{"n_layer": 18, "d_model": 96, "n_kv_head": 2, "norm_place": "pre", "positions": "rope", "rope_base": 10000.0, "bias": "none", "tie_embeddings": false, "init_out_by_depth": true, "optimizer": "soap_variant", "warmup_steps": 200, "final_lr_fraction": 0.1, "train_tokens": 132900000, "dataset": "wikipedia_en"}
Each number is 128 + 32 x the weight over its row's rms, rounded and kept within 0 to 255. Layers, rows and columns count from 0. Numbers have three digits each. The size before them is the row's rms in percent of the matrix's.

# gate: layer 2 MLP gate, 256x96, rms 0.117, rows 65-110, columns 0-95
# up: layer 2 MLP up, 256x96, rms 0.112, rows 65-110, columns 0-95
# down: layer 2 MLP down (transposed), 256x96, rms 0.11, rows 65-110, columns 0-95
gate65 050:140143107087163144065136091129207188126163101129132131103166199118076119127138155168137142142147064140100092111126180168112137189143056126140151122137114116124057150109134133111162132125157183093121146214049130134146127096119076096121144095132169134083123118121117156151112118129094174115
up65 056:150152123094170161025136097133212154114160058140126083091163149078089129079117129092110160134139130094158086087162168158113113178150138123118144154109097096131097139166120126103099111158135143080109150168128092143211126057116094116119119115091172145129117099108140161102088113097129172114
down65 046:131186097118087149097132119192138156130124107158107113107119141095149146091137137155147195129115129128205121069175166174114111114149119180093110177070133097140092119107111116126173145072167078131134098163112144185128119123119108144117133136073151164137114125075163138061075153221133158158
gate66 126:136131146138078177142121120143081113128115210164124149127092118146147174165155137128140129000083147114101114105120155141144147165110134109102185118099110127102138156097167114186103134115137147108133106076155143139093108120145156175128146060155119129092126087098114038095152137120083184166
up66 118:130132141144083153158116115143105110109117207160124142120091110152122154151138132119146164004078148131112131125132154135146158173127123133098184120093115155099168153108155101172080155136151145089160107067136127123083118128150163158119176090142124141097070098093134031099160130154073158170
down66 131:118139133128159135137076080133148088132086139160069143111100084181135137185120140161095123148095182164104176077077168117111120124090112131100092091078112076120110154192102123125121113068149120147157126149134147093116160187106161117145130171106131118138141205168108060129124187130090059118
gate67 135:144107126131118136190106108117166087135099130108084141110134143121152091093143100143105148092089086157111180125108145141164139082153064135109092149090167081097200127158141156126130096117153078100101132040104152099136137144121118107114109164134117165199212127141119108083166093111042114175
up67 135:154096130150104113184119132115165093128109119097094132108135164120160095083146089108111141083091108144099175132119143125164152086125050133122084132084176090096180128169137153129130099129144088102113123032091161109176134158109132108109119162132113155207199144129137116102162092118049092177
down67 129:131100128099142120089161074145093173133135155122103123136113061111132178097121168123155151182170167122192116152142139104091144161152156093141166098119083146189070130124170107128120102100092141093142176159137081152074120131183194107168178114126112096093095164126145127085098157106164210138
gate68 105:193146094075158113104127129103144088138146104103143094119117113113103100137097063092142193114092139183136074124122155081087154156127113113194151133132091069129175162112108167116156156126171146141186134193157112182153148104085120089111099130143125165137172120085161111105198107187122090142
up68 104:178124088067128116149158078135151126142150115099115112135116166127069107124128085100130194079097119199121102132089155091095156149129134086182146188104081086153121168108094125102154164127150136133196112179149117146128148151063147099100112099133126148142203136087154162100157127040140135130
down68 107:148146104158168133107131133126152173115092076074143096136149104108114115168116109125045202141069163111103055172153099127111143135191098094118123186160074122189111163134104108095120130174131107050142124121144155115124142076118140114073168132063099102113119061142124129113118118142133107098
gate69 122:144094159088148139127145157130138116101153191092172184108081109071154125139161165138149063182213106062113095179122081129120141168109099124142114171103101079134168177124127091100117105088152123105141150125129131129122132130113071182157134118069140165071145067137173124158146139157098115095
up69 128:178114151092156120124158174138129140107151182080170182103079077051159122119153147175149065178218125087106116162130083118149149161113101111138126156101106062121158172129131099094100090100163123111121138124141158151136142154119074163157111102095126140068150083122160131160167123180120126109
down69 138:156084152118156104176161178123171144129174190076092166126101069114139106121146161115115079158208129098114125175126146114137125146148159149102105151092080128129185164150167103061097096127151114089156124127104119121105143122104128159177118137133115118054148058119191090183108081108113093132
gate70 138:105141092214094113127212127131140085122115161113146097106133066161164107107109100113129133083103136143118146097154132098159135105111174145107166149083138150235089127157143115050098134077148146138099109170080112157138184103134083158139106162180138161149118091120168118126114119179142163125
up70 131:137115170074174129158052153130105139128156088146121148135107193111105153155143150115131143144155123140083133141110117134092119159136094130144071101161130124008166125109103114217151141159118081121162144094156125108113070103125199109114149113056113124097120173144097130102130152102116064132
down70 144:169114162033173143105082126082113153155199107113132115091148146124107170151098157133101128132141153118162119154156123154158167119152110117151053100145122169061161125164131131195073133173125083112140170071142057112127107096191144132114142117113178159111104147160114135088080136088133109123
gate71 108:115154101089127087086138118125126108139138157084146153097095124137189148079153158114125140129115122101134115189162094125084160105111125142126127119133163072129101151094111134085154227116065109136140084174134078074127171177102198179155106095097131152136123155131149214068086108120143150148
up71 115:122100171168118165145127171137124131142118103159105106143155092128109091189073104121109140130125147160112168077083092146154086108142136121138119157149127137112107108150152095165111048167185131106125192122124175144097089082127080080091146156156125095093105101086111021201165147104123104110
down71 130:139097102119139113163113119145139146147147078165124108149174167121075095154059131102124146181172177155108124104129129128152098137145151116148128146161115161166145071166156133086057074147191128103135200105119124170097094121127017080139116149184158137129146137111127112179143162159122110077
gate72 103:082145191124106152152142132153130159113110163127173147134089131145120102159153121149154097145186155141173137160107086147145049129104160131079102114095123074162138064095105105136157107075154077194121085117133148094147097095164139109174045159104126123102115194147083134117116156088100184150
up72 105:084145165164097172132177140161166087119119149132147118137111123112089106145127120130202091153153131148077094156141151143134113137121100129108113116072131119187122096126129185126170102132190128177149123175168139112100109105161193107162153132146112151112199211152049094062138114109139183143
down72 101:153151119163120177094121123123117171121112156132090158109185110168137148130131131089118111136117071103146124153142175117066144108159115119187175189168111154094137133136123178116134064184136110204095136111100142148121153069165124161112153069069082108158118053118110106092148121167187174129
gate73 103:185082101174133155065181141093167157114104111160108164129098151090129155109109136146126114139134134155138144179168089098103135106147028107117184172077110133133127197117141096123087160184151136098152111146155116151098084071109098123116112134139152137201154173134144119080139134049146116131
up73 104:055135142105114105210080106185097105113133160114144106120170116135146129145149131153109141110092124120094116099074108166129125140070213153118063104177130128102124057147140142149178065085095130164085138100112170099154159125123144113145160147124090114068073076121110141180143129167106146131
down73 121:078164144100089123168103118145132118189186147133156132132120149126161110161147162102119149116141100118184153093093114134144071135069200130124019084169123158070187111106108143098182171120127130182110137104114184098168160135146163133163109122083086082142148099124133139127152146154107090137
gate74 069:111089119165102089117082014119107043204135149130133155152075096132161122096121135090130106108112157183112109126179169152152167141095047107139146101122136171156105123138145111128118109132108153132144146096148108129069123126140152172154195153158151086167125154118141129058140137164113147110
up74 065:096115122137138152122149110121168132122128052159129117095160082178094125145172113154103160152144119057086165129074080082117090123237199180109140131149113079079137132100095110143100123117136129110162109160125132170105108163108078078104136131146101183122150103138091106147085133181115083133
down74 056:113078159095151137144156165144146086143081058127102136138120150087142116167140103114157148107154138048163125203135077121122100151079160106132146095113100109168138124144110132167117122157153129089135070075131140132093063143099133215094121055105138167176166121144058121153134127128115162167
gate75 029:157131126052095077131118123162147202087121173120125116122112204138097130165104130154127130177082145102189106156140086118128150111091106120108156128074182132141061112105123144114112195162097142141173173129107125148067112138120116081131177141047100131160143121119133107190121121159163170102
up75 035:200145128106123116103126141136172056072160120119127104130111120088081114108067134203157153131187121155110115098152175105148124218229095071104133121135152096155189112123133130147085100138109120114139102091193159125128140105107129151150127137147103075130137119134091146094091129174134102131
down75 024:174093144154162095139146166091140164139213124138177096133128133098145134113117141120131161145094135072179115146180114137118120091165110143083085153108158127130060184177158084177110117127138124167080080131007078102182125138159131096149130103140124115193145108134114148129145117134123142101
gate76 062:110157088075115197147157203121170196088130130088172118164162142086108085167189167111134143114166089099070110130065074076097125106143118137138093164102105082142110144097163112115124180156106133109134121157127114119099112119116139133068191103118141099112161146126096129140080140153167174095
up76 065:079133080101123207103179123113170188089107107081163136185153140086064103136191148133133086133153106090063099162070135107084126100148091123130107125112119153131141120091165117120135185168073154085145120152118120175090111105111121172084150082177123122120175143121141112099092150125139159093
down76 070:114142057111095193105148112061184120137124126150118132131137112131082143133175231145165084151138088111132124117103157125086123129156143093110090078115151085117122118152140178188173171141092144129082102115132136078119157120109173159114106106069129065113071144132149097138134075164170159107
gate77 111:165098082153155092108084153148138075086165109103216136117125143172166152142155130148111109101092106131131074150096107174142207168134142140169109115060105069115144136125075124104145108142116131115121143109146088113137124116079144180148132113141148203165174055184140107080175131122117104121
up77 119:164099074154146101112119161133150078095177092104230136098122122134173151144143110126098094100098097124120092126099085165146204149136122169174097134072104078105143150116091129103143086163116144124101152098144090109144126104067139186147126109156147182164146063185154095134173116135095100130
down77 138:187063076138154082133128171149153137110168108109191125181117153116143123131144099133146110169119129121133168095091119139126191163201151117158120160114080077118123133144125158105099076143136138130062143093105130124137144107134135196185150100079114105115125046184167137133168062118113172132
gate78 132:057100133123105077130147134103131105089133156121181204107084127096169175150121093132143131119140154067110114170132106107145151136054110166146112111090132126132116118048071083116137079109113119108098116171123110172159093089110044167130165088123141116133168059143095118144153166154115102101
up78 126:188134143133152152099124144155130119132111092147067047131170158142107085092158149105097152105081169157118127104153171134093094127138145080109155143166108164119146161177200154137151143117143132135179132050145155046114160162132192082120078159122143118139089184106127116138066102153119147144
down78 132:132162151145113151127186119122070123123102113096068091160127170169130115142165167126116186118051105187119122106108120187095145148167122118082160137116190157080158126172119112155149128159129100157134151089139159093097123171174176110113111103118112184113087207092148087130109135172127188162
gate79 081:197137095141115141097148188144172091114175101136119126128137152140171147116140103128092099173150108084122052086139202182150153124122091050116129138147177116137098101141106132113108112105091187116143118135154140219178119158066111144126181133104172128124131112106112195170111132121148147089
up79 082:188132089105115135110134193140163125097172128148119119153138159143154160147125103202085113155130109101112046077136211192141147134101100055125138135142192135142111093131124111117102119101084185117135102132171149203150124168073116149121158143088170152148123103101110176163108132114128148090
down79 095:186173109173117170073163180152181151130182165127101166121133144113149146163119129147086122156112108116120136157072175113147149066140130091095125177112172098111140139161114125148099066148092084150096118195120169201176084117112104140139197131093115123096108138063123158159081134110132142117
gate80 160:150117097121183116122114143094146126135205104109163122129129153147129122150102071108155145161207136114142164102201153121185111121126142095160161128216122145184112062119089109104077167119078170081164154108147107144203153081114121185137095116137103103133136123093103146109127108147166124081
up80 155:150117096128168113122120144109136142135206102105163109124114132139127122148101059124152160177214125121151128118178114128186110097129131128177164109215124125192117077117092133087090153142106181092166169117163108142207149113096122163124114096131112109108114130068124161132143081183157133068
down80 161:107151112154116145090086154129121144127144170149151128100174171144169178142112087152130147163139137141165138175132152101140062143158194123090072066119161131125185052149083101144171135083087097135153123145115186079191126114133174152142126117116071065116067108089129082141105109154124136140
gate81 140:166111117133119142094128149088175133138156128111193108170083084083129129114124139159139143125136160138089103124077181091144141120101073107126152138163130187093164084158135081089179105145165101085170199168115153192091159138137074148124084100109183111168144169110125153143167095087180151157
up81 129:176115141156148126160145177122119115135129168117194177073066144118149143151101125184057053139099096130132121130118083141142102090135123117105142170125175185106106143119185077132180111152127115140155176156179144161135127144122051182124089130138155056110122124165184131167140139146149134158
down81 136:168100139149140125131063190118122110171160131102212145139110127127156115120137147128064067097107126114079146117096162114153113104103127103125161166161178170090107110161144102132200116120117116119153201147167131182110173147165069172134125125069141087148168145141132104114110110120149123222
gate82 091:088157123179143154128154134089213099111076134141132139094173154100143160116137113099055094131141101059137081198105145146072118186119156080121124127104138152133098162081145107141113098076136081164128093120100088123106096104111125105128179139150156146126113154164121156078080183165073093131
up82 092:165105137109111112147122124154046131124162107120116115155080091179110087128109143161212143103116162210102171077123117095183129080135105186122132124130106079114186111164122143120120151173120157090122145158139164128148169127162128167124067121134098144132115098106148093151212086095177150158
down82 098:145143108130116126121137158134092080136151088201073190152112107099129138146103125140088128126110096133117156053102121155206135138112072155104079159173098155127194086136061115124074097128158130127113159133138088130105107198145106131119189123135170145141076085072120120096126158133141126197
gate83 178:115123133094128120100156156134162130115113186168136151096088115065112169143159056119068092126122119124127109157177157167136119157173111113105152156073112097115156169038118090122158092141132114181124163108146096119129128149080170127123128116104132103126145148166092181053082198184119117178
up83 170:148117125173138133138103102125098093132151073095129077153163158198152078125089213144187166118142123132161148138081125124110137102112162152148104093183144168136121095221136160146123154116125138075137101159125171137114130136166093118131112148148114149146132101083164082190144062084146136058
down83 142:183074129099167107152142126076091087095178099090145124113171104129154171181095122125176131074155127130162119090096089090132105145106096149176133203170191194157113110131118133114087137051143105079111095097095121192114138173164098115126121122122112131129118121075159127150160146088140105091
gate84 144:119141149080090082110111095172160058082123125110145136095116118125135119159125135172101109108148166104143090117126079168131073121120132104106128153085154114182095073119067163113149094127161130178095116101129092098181117054152143145122101156152097094114128245112072091084161120119131155137
up84 122:038141152167152145161180109186119110127128110183112091127061114102086105136132167170204118118109155160074132151103163142098097119118071110117129118117128179143149115106092113146177129087129098181134079141131155070077075123178123138218124151131166108147153154143139103137116140146105122155
down84 119:143128117135163173174146141096078150148149135095074179156146104148140114092152089043138143130107069134142125098111204093120137119146110157141153139148116107079180123147129109127137144145127111147157122143150114151089118117132118138135148084131100136129125000178112115125125155163167153114
gate85 020:170126143077148081124125145105185180087127099106149181078133196156033165128141129074142134119109189131125107076109116171125118099134154126112161152098110147111076131096111078125111096135118107143153189182080160090161108082136106130154080135108128172066176156148155092136152142129108123114
up85 024:101109117123104134149091133147101098088151167136161113141142136088133171098134139154097052066158149102083150088116111137141134117157086140143095142156143173151154122112107058159173147068078124156110111113181135110091112224167134152131161145056146068109115077122118116174134146165060104135
down85 017:067137139129110181080125155134192104163104175115163148137179136076110145168156171152206121114122182113092141167137112170109129133135156061094096155109183107159187126126134149110107136139102142117166154143143111115169169101126086081112136120102100142154062134178133077092126132207128112167
gate86 020:135172120125070126173177065114163127171146120085131136060162147131124137202110130145125121103146144085066097100175107061147138164140183189136152105121172107113162148141143170159135122144143159154087090082115143140100120084122143169124118137098126137218112130121097092091184164165169119131
up86 029:158146112132166108088094217124215140199138107140125104124124132059196125138135108099139102110145156117164159084135164111129133106165155100129139134122166140136081144146130117142142158149114151138088108143131075157096125227107141100138086139115145147111157128111205144184058138094171164125
down86 019:193193057114140153141162149122094169096124135058154096096127159107161122137131151063132158107121109067079039186144092132116140079074158146129124091119123122142140141069107111136122173147174140140109141122149190131090109116107137148166083089070150177149146113140142108163099145150146150128
gate87 027:130095127153191124146110154114137147111115105133137144147129105133152089154097104165123114154169141164144205121140026109164115119149222042115154147127130163147171123138142137136171127126097126149152064118129179165140122135108117132131132169093097095134150116108176144180133149062106033134
up87 029:140141123192137130188128133161120167100126130148122125126118069190141105124113118213132143084105105157229070146114130164130125136078156156125129077069134102141100139122123076132105135143120099117165136182157167139073120145169150120108125036126089141154159146122087060087113154141118126145
down87 024:147125121126090149140112139097159108169096157125136151180095110153135132153196126109096098148091153075100120145130124104115081112153172148096084132110079110039152083103048141106125160141114093153118099078053100102086132149180135152108128139152112104105154210180110106087099101079168127134
gate88 106:102142131048174180097083145143130172129137115164140137166132122130116126141134150118144231153080167126134119205089162158133108143145118131139131132104134155169154150124090087120091143097163106160201146149175150066116138165118148125115158161153156159183109165191166100181108152127075155141
up88 093:072146163085158180098083114134075167169114111168110127184119138109123114173125173096137183096061191125111122132047143139109108155111130117098106151132130146113155156129126133142153127106173128150159188118107139113141104132123144148098171148137120101131130150205084079195155171157078185182
down88 101:092072141186075126189129134120084127143094151098085157078113145097120152113154112153133099082120117145138079094180089145116169117106108099132068147153086070048125137150171114177137148113108149127107095083098149161104100098137100083150173133053134130079116071073139149140160138131157151104
gate89 031:135134111142148119158102137143145208167120087137100113179102116197118126093109142114197153145160079156131157211101093161142115129071113124131131197151106141134065121114119091140138142109098135125159117146093141116036084132143087106151153072148175125157208099144155124156102131106159124090
up89 035:163157140122108108170165135100125139106138069114136145135126145130212111133059111096143128196162077150134072163121078131106109125090060072135127138176116170150129126143108129139139120148125105115162112113126150120123127052125106122125095008185154132143185130108157118129071106073117132110
down89 026:109130142147062098097091095044125113117189151105117108109089107136130123177085186127112176154122114145051105153083116117180169128090123147124066177109128091139147136114104105158118133120132175106115103133129155123170086143126151088082171137192071117109067090110167117098077085125149148111
gate90 104:147090158121128150111173164169172124093145109112094120127143139186088074114129108107159183149175071151118185114180200092143129083128135078129117149140107068145152163130126183108141112182171144097157204087130115184123132137135156128081085156177105136132160173083175126145142146143116157105
up90 114:159090169140100143133173094141175089130142101115098138163148123106116077119152113109135146163167142092079149108146220091146127123150104057126116160152111081132165147124125190110135119174162169073149192075149134202140126122100153151074070125180122109164164176081154103122140147145112147113
down90 114:120123099128171137101108104141158131117156130129184121126137143150112125121155118150170161148089172172176192187157061126122134052133109158135073081084163101116074183163113130132152085100092056129111116090147111146167202161110170119157130156104172083104131132169123136112169124061140130110
gate91 048:150074120118101123140162193113157154134132076121117159145137112138119159090151067246125170094119134191105165161199133168131127124138064105095125134137159128134163112084135147117082109170120130116138138156054101183179142183109109125119133119171073114169171131125163123112104112097112116132
up91 058:118083145139137130150138170153089142148129125108108134166128092139145185109176134255129186109097145171118154207167184120116118119169068122107154129113141161140198132078120138131070117124102133149150124126082146103123125171120118135127108156163100101169135112141161116136119156052097093132
down91 044:142143117128190165147132195149146151114112119083096148151150086124123134160099095127100120160179177115113131121137186162156164062121137148128123116113123141183176090131217201130130080178094119096091096086174110120095172110133147092129181177134096079123091167193132145121111137132150095142
gate92 103:123112117082046144118093124140133047141100066144108089163114174122091139091091085093171172083090145146134165097137126121110102077134131138106136121160080068141102138152070116153092103144136185132123133161085135128117158147161102127125069182109120199104145123152151116157201083107156136136
up92 107:101086119103072143146102204149078034146107089166117096154136121128148128087115076072154135059106133138074123107139115140098107126144101120111126128108115128148145146115073091146152103115103198145109131137061144092122154201197127128141089189127090183148092115161142135157137113099141155117
down92 104:129167129153164165079148108111145180090175198045122168118141100102152096194174155153126106183113122119116137149120111111170165152092096114170137143156147159116147126131222137169136129142160087092113105143156106102157035096091153133122143102120094133124112155131149096069102088108085127118
gate93 208:087183155146125094086043125163117142143102122148121117109151166093089189202087121113094142074091177103173119154089150124081132168132160153161131121085191126123169128104128076103141122111168110185122059119143120109114116151130123093104136175149147104100096093123079102093143176142065124120
up93 194:073127151129117158122086105127087149135115163182126140093157154108080200141103125149081146148086107130108073150055107159080160189068143141142162147077174145113129165079136110107130104113170093158148093185132138076070074132145116082121144147099141133147097098150134091096112175107073142128
down93 190:138094166100130184125117112094127152114115153089168128116136096093147153129163130171066127102106131195190142140057078057114192094103138146134156184122135097120097176132079102123122125109094155175100193144120159138110142125111113072155145122135163099136175074124144109075096186130144076105
gate94 092:128166098092132083066184134119176145117148146069135160074146139121100117153050065160154161148154126121093094157207095171134153147132084123185144175117093135167090124091160150096088134159148160155148113095146102134197171169194096140135126121145147140094113144112106120099137077133154121120
up94 096:131098161154131175137092132122045112123100124210136132175080148141172143110205181087107091135092133170141169126070156062119110097125137131084135110106105133084141127140118097154174122120122114116111135163157150132054089119071165123124142137109144100150145099153158134160065172110079069139
down94 118:162176136198176115146115099138128116104150110128172057182099095089128167110163111051126113116124147093116143104142150103126201079189100080091109131140105106068132129137132159113084069120132086143103174109117092185070172147092134101119162140144195175133150120108137115103101139124121117098
gate95 099:171175102153173168085132101124133146132172094159136074122144136154089124175112133151150205125124063160126114191111124175170117138107128179146171072110124147085119145124141137128134089137110123114184136121149111079145103164149144104103159110180189149056175131139186169168076107092082123134
up95 102:066086147079108090174099171113114129142081146110109177137102121092164142078143132103122068121141171120153153079159139080090148103132135081100090125142113116175113103131120097129138142121112124154065129165113137205091142085117118147161130104073074139198061135122075078120184145146174122134
down95 109:110091131131158138113128124119108120166068138148106179131143153102077110112114094082144094106163176132146115124190133082135138111119132087177135099133063142174135169109151118150097175163104132102092133110105161187069163139094103164092069188104082149124107140136051098140209178128091160115
gate96 061:141123133159121150178135223116103150050116110143141153128087132102191166164190092157135084100062165125133108120121134052146122094099070156132121138119141071137082109098115100151113119125175096150138182156045117117151112139125158118119061142111127091169134145118171131092096148117130149149
up96 053:152132118086166122072107090131207104194141151093120125115190136132149103096076133173134182164158094108149117149135110157131142138142160076143149151147150184134196120155095149083186191150088169089108105124213108142130161123103116120124141190146128143108164120130114147182143127095119168087
down96 052:145106174111174135125137164051124103143104100104136144097186109156117125100114124142084094101064171141082103128154108121084152102152173114134168144191137120188092132128131084168134183086112115104067124081100103114115137132125202160114177156137161053124097106140151162145137151075067122116
gate97 111:119167120112148148156156069109196067079125106060132133086190180200154110164125113095111145183156173155095118155186125192159137116142107120128125079150142151125148121135082151075110134161143144164121177120114140075135123155149101148116128127095144137134089131153122166148113078127064067088
up97 116:114172117108153134165169083106188064057128087058135116082190159195189117156118112087116151180146168164108105156179135182150126110142117120137131081141137143124139122125076134078093126157148143154129191126115127083123119152146107147115102144076139142136112133164123169141099081139074081092
down97 127:076191152116171126128147128126145132131131100071101122121167129169145160164140162103151110136136159179097142103169175187116100118106127132099116099109117146142110157124076184124107152098100092164159138152125125066136130084121112147121125131042148032157084174177098096102077116154077062131
gate98 073:197142126167116123071170110146152080108134080144135101176061177118069143169113137149162109148068105119133119175139165112114145187170117153107176141111055123145168169123164095124188155131145088092134131144130087148166123103123156159128041087166124142154143145126087133144078151166140143134
up98 074:209150116138100157123168077143150093132139080122121088210055178161105145148108123135132133179085130104144135187110087111110128165133133131131136155124079159110148169115136075117153154098136098093148146155094089120148120092133125154100020092159112149146102157109149112188072160125138170135
down98 081:183131067106142122095144096112115118073145067107121083146125115197155107109190149135128063074137127119111182124111096116130186133160135117148209177115116133136115166149191094130144112133128119041115192146133147117157112094055166142151124131067142132149105126106111129163077121108143125151
gate99 045:078107108111125126081117071114109176154147046110131113144139106138211082158132127113173064071117171138096149093114187103164139182153132143151122109161125134134055121110094150145164117143127135119159117120116131158152141189134110144099091150137112060082120152121064125149074111102192158109
up99 053:117151131155158084083111049132205180133163162122129110120117188031074111143091132083052116179107102109135138099097137144123135156071079151125155121111145123178120143141161125124114118121140095140144139145177167147123118119113122138100131159135096100180209146117090174106074156120152140113
down99 036:128082065090087146144120127104130124086157119185065135158117112136143097180168098106163162159125124149143125157152119109178160169123189096101064098113128112126130049136115089127165174076141099143087088098134164150164158114158117102105149142129179092094111136095116154124138066167135204080
gate100 109:118148154095115178122174179118152143103111047113144126140096158088057125095188117082131103141131108070105143193137089111113051114154102192104104128144094141129114171095111043129138183171137116160117136133125091163212146121147118115135132120104119093092121146165151131106149175126147093125
up100 103:093132153118104164136163169112130133104109039100148134142113167079077127132191121103124090141120125074091150200151096092113059079149088171106098132157112137125116170102112056141146170158168114160120128163110082177193148099144120116126142105084129077097140148142161141127143178077155101137
down100 109:126162167134082111106152097174170157149133150170135094104105123118112116137126112162122186144131126091116158116096099135120103155180147041109149104161172144111148123083148060168093134177108135135165093181063135174160118050125134155204148161133094138070092116151176111073136113136112122161
gate101 125:155156124132146150132111141207111143154162165137160139094117177069134098150149174101104149124117151114185160127070096126170126109088140122125163099140152100139134121130130060098133100112121104112029097115091118131155088135183121122057076154148158137159066149030136112096121097126087132132
up101 122:132129123138137133148057132203093124166163175143156143067147131126148086140139167111071128142132122120156155141099073167161137107099146127131163091133199104144138110137130069101117114083107108110036092105086126133135080158176129130075116162144151144140089128035144096072089115137082124124
down101 130:136126118145127131122068145228111137112138110165049173103141107081075085143144127193101163196129150131170185183095141157087159108090095123114139086116149146127163067195147073097113125117087112144092135110102116131131093102164187132156140129124123117126119131114159084070121120094122113128
gate102 143:086090064165157116175165094151159072173116109063157205110085114173114115072096138195129138164144118114150166134129088112138115092110119157111163122176104117165139136096159137125093144148077124132103126129113117096148130144117036214141156130093179141148101129150108120081127130086120107100
up102 137:089096060139158119165149099146143099173100086067152204109082172102073150084116132174134157172122103130152124134133121121113119112093121177115156123173085104159135153097198148124105123150091143114101140154130123091162125148117032205132156120102187154141103142164116119061135115106130119107
down102 148:096106023167145133153133099124136090199115146073137212103098122117153102067136151174091139143119082158156175150086115152152062098107167179132138118166112118135123140118157166170099145155100126125080133132110146094154161120096082201089165125113178103143097095137151093111128144113112122126
gate103 099:150142113062126123105157148132188175162116170093152133050147110177129104132125163135155088172150137124110089153167125171115184156134133138140146160102125046142213162145165117110098117107171173078138134059129094141175156159091121167076159114141128137133131144125113143100157139166155195098
up103 106:099115150178119152133074077115076082100144072172102141191117124088112146107150105149122146088111132129112178097094122059134071112133120108100104086155108191111082113109073127159130134164081088170125130181086203123092095105145126097169076148117132103109122105129139144171086114093082101154
down103 112:130102094123114128094149146107084109101154046140133159104204104120092175119155074176130163098122105104095114102112125072166114155104129108156186157133203127133092074084094159124141088153126089144073154154166106169063167125183119104127108184134143165100152109126109186129106114132086121115
gate104 022:231128107175135118111138088080151141212097100135088111122134088129115128082171125091142145142163191090197157183174128196117156145155164116118149100119123152144119117151155115149093114104142122107134146093174165109144100077111131096142049163140112136138121151114120139038139125120146102132
up104 024:171086122092141156166119100144120084037102131103114128142161171137153153140124112177165124123149114078225064138070134138120140121130106079117163082119160149092142147124133158134165135129130121126158148140147108083185135146155096100110168111127117121142001134138129122110123151069087094134
down104 018:124148105064129141149117155171101128091163157140121146153147086111140143151084098202139160139144132096145135085169154078133117168084149076091130185182152121092099090117105136075107119135121121096124105094093055105104167041177113097132135117181174150127115092127136133101066141144138134055
gate105 044:219145115097111159109173063134114200183134121122144120112153198151074142140138100163109106156157135072062084142099116178141105144106146130151128121157157159114078153119100074158108115101133152125205107133096154112114109092134106112124114089085186120150177137118116175142119150150194124102
up105 045:103094129164136128183136199116092112051086132117091135122100096130161110098144128120106151110146144151202161137140114121109148082110140052082094127112152085132208133145115186111131136178124122090090156096148190160139144185098138125098147152181079139070101091107129084089160132138100137156
down105 037:078110114111146083162109114139099139128030072103122152117109113146173121122108083067114140112135099151172123095118080087126133106144081166166103103180132106154148143123087095110135140123161060169151143153100137119146148100056100107063095158103158124126148133071203132154135180104082161153
gate106 140:126145170142143108060157128114135067143159111072145089083140104088094045177083104150096136150172129089133134048116085084163127088157148142113136116178185122151086150099106099093143096106160157104099140117100117189148143184121106162110132118136143147086115128058092154115164110134151149085
up106 151:118142164104116108055142118131133106147161112080157091070151120099139055185061108133110155142168113080128088071097083069162138090165167153117127131176180113139090146087108099086150084132167150117095153135097098161153139155145117156097125101114140148079119146053100154119169106142153144083
down106 151:134151213155113189078090143132107156159127154115113136106148160132032073185103124133149128106127189118148157121114122150128109100145177149062102098114103095093099117162166181162183163139136145163182141079074097125120161121157092103169135146089156099100088120087121099119126110155143165148
gate107 160:124186108144115137078113124128104145109199117131183087117136123130062117204084112152123146089133195118127099081089115131140145129119173227151177099107131108147118118128085111076131111077183212109108155151148085136141147111152125121146129108190138119089066116113114124135146112174141136098
up107 154:125074143106162106182125139116134114142056141120070167149126114117188147043155155103122110154132076124137156174178136110108122111144085021109062166148130152121122126113164127189115142176067050143146110101098170141141103134108129132114139161074119095154134131143134141116103139110095111164
down107 162:109067112085117171193075174128120133100088105135119185108121110155137179111146082118138088103145067144095127150159142136212135158125103117149122112196154100114118187133156142110082099172132155136140170138150162159136095131092111125132087087114173127157122126165133148145115151020160114081
gate108 167:180177118128150095170145122107175137155137148072107142107080149167136177137057147128135180117171134130099159164168128183152167114104086120181113142138112203179110151158218108154100102092144145140068099077144144147132125112174130164107128105169170140105155125107146153162127142057121109116
up108 168:098088143127096146058102134135095157097135104180153107144163120065109071106166107145124091145081129122162095088091144082117086138158179145047158119102150068076111109111069160114161168178126119112183152169089117102147145160075132094147116146082081126131095149143120106119101108184155143145
down108 155:117081127135072179133128152167078120119122086186201106147133098100103070083167116126118085139109110117136125096156154089121160112068115135074123146114135095095143100117048114122117170153115111089167136144108068134093140117088103093147107167075152103165142176138121036092093150148139090125
gate109 024:087116174144144132143144151118122100093142119119125126098158171109128124151071138127139162111131193160156087063106131102138101087068194112129134107154168117106167150152181180137202106154132152142180167085179153068103140157137114116134100083063130100205073138116097118175144135101155138158
up109 027:114147118113110113159099163102056144151087114137121099135081127071098144149169123054143048126092111132063107107126106099108148120058078146138121110140108065090144124138109133131138155109100091105198087203148152130116102113117152120106135132102102071083058152177153155111117103145108082109
down109 021:172117070073121072136113131139157120118092127133145148098096147144124174154128133082135101144158089115112129125100074143213150172173129141079189158100115063126075145117153091088108117112183206110076136096178170121148154102133115106154125116175121160177093108085151123119085105181125105119
gate110 079:162145128153169181150137184139137159144146053147103149188085126076153170122158149091217142114110096189131118071160183085156117141123131112118141117099093141106091148118127130146092151127165096139195140158132057094102127126162183137142093127057138109159153128147111137187102140112103163133
up110 071:074094122174093151160065204165079141142122101132102170185120146109103188110182122135161069109131115126071202119152120089136093146116084144111111147105110098135129131128155053139127170086116089171119135121110109127139143059102142110154130110081113098163166116150127158141164146106054126155
down110 065:178145131142136135135092120129124110114110134166106088162118216123086087200143126144142093166159115118161125118139217197102112121101106133167118136088119101160113085122128130142138105171092137103108100058184151147134116123073077144103111122153113109104086163089124068099108139201199128126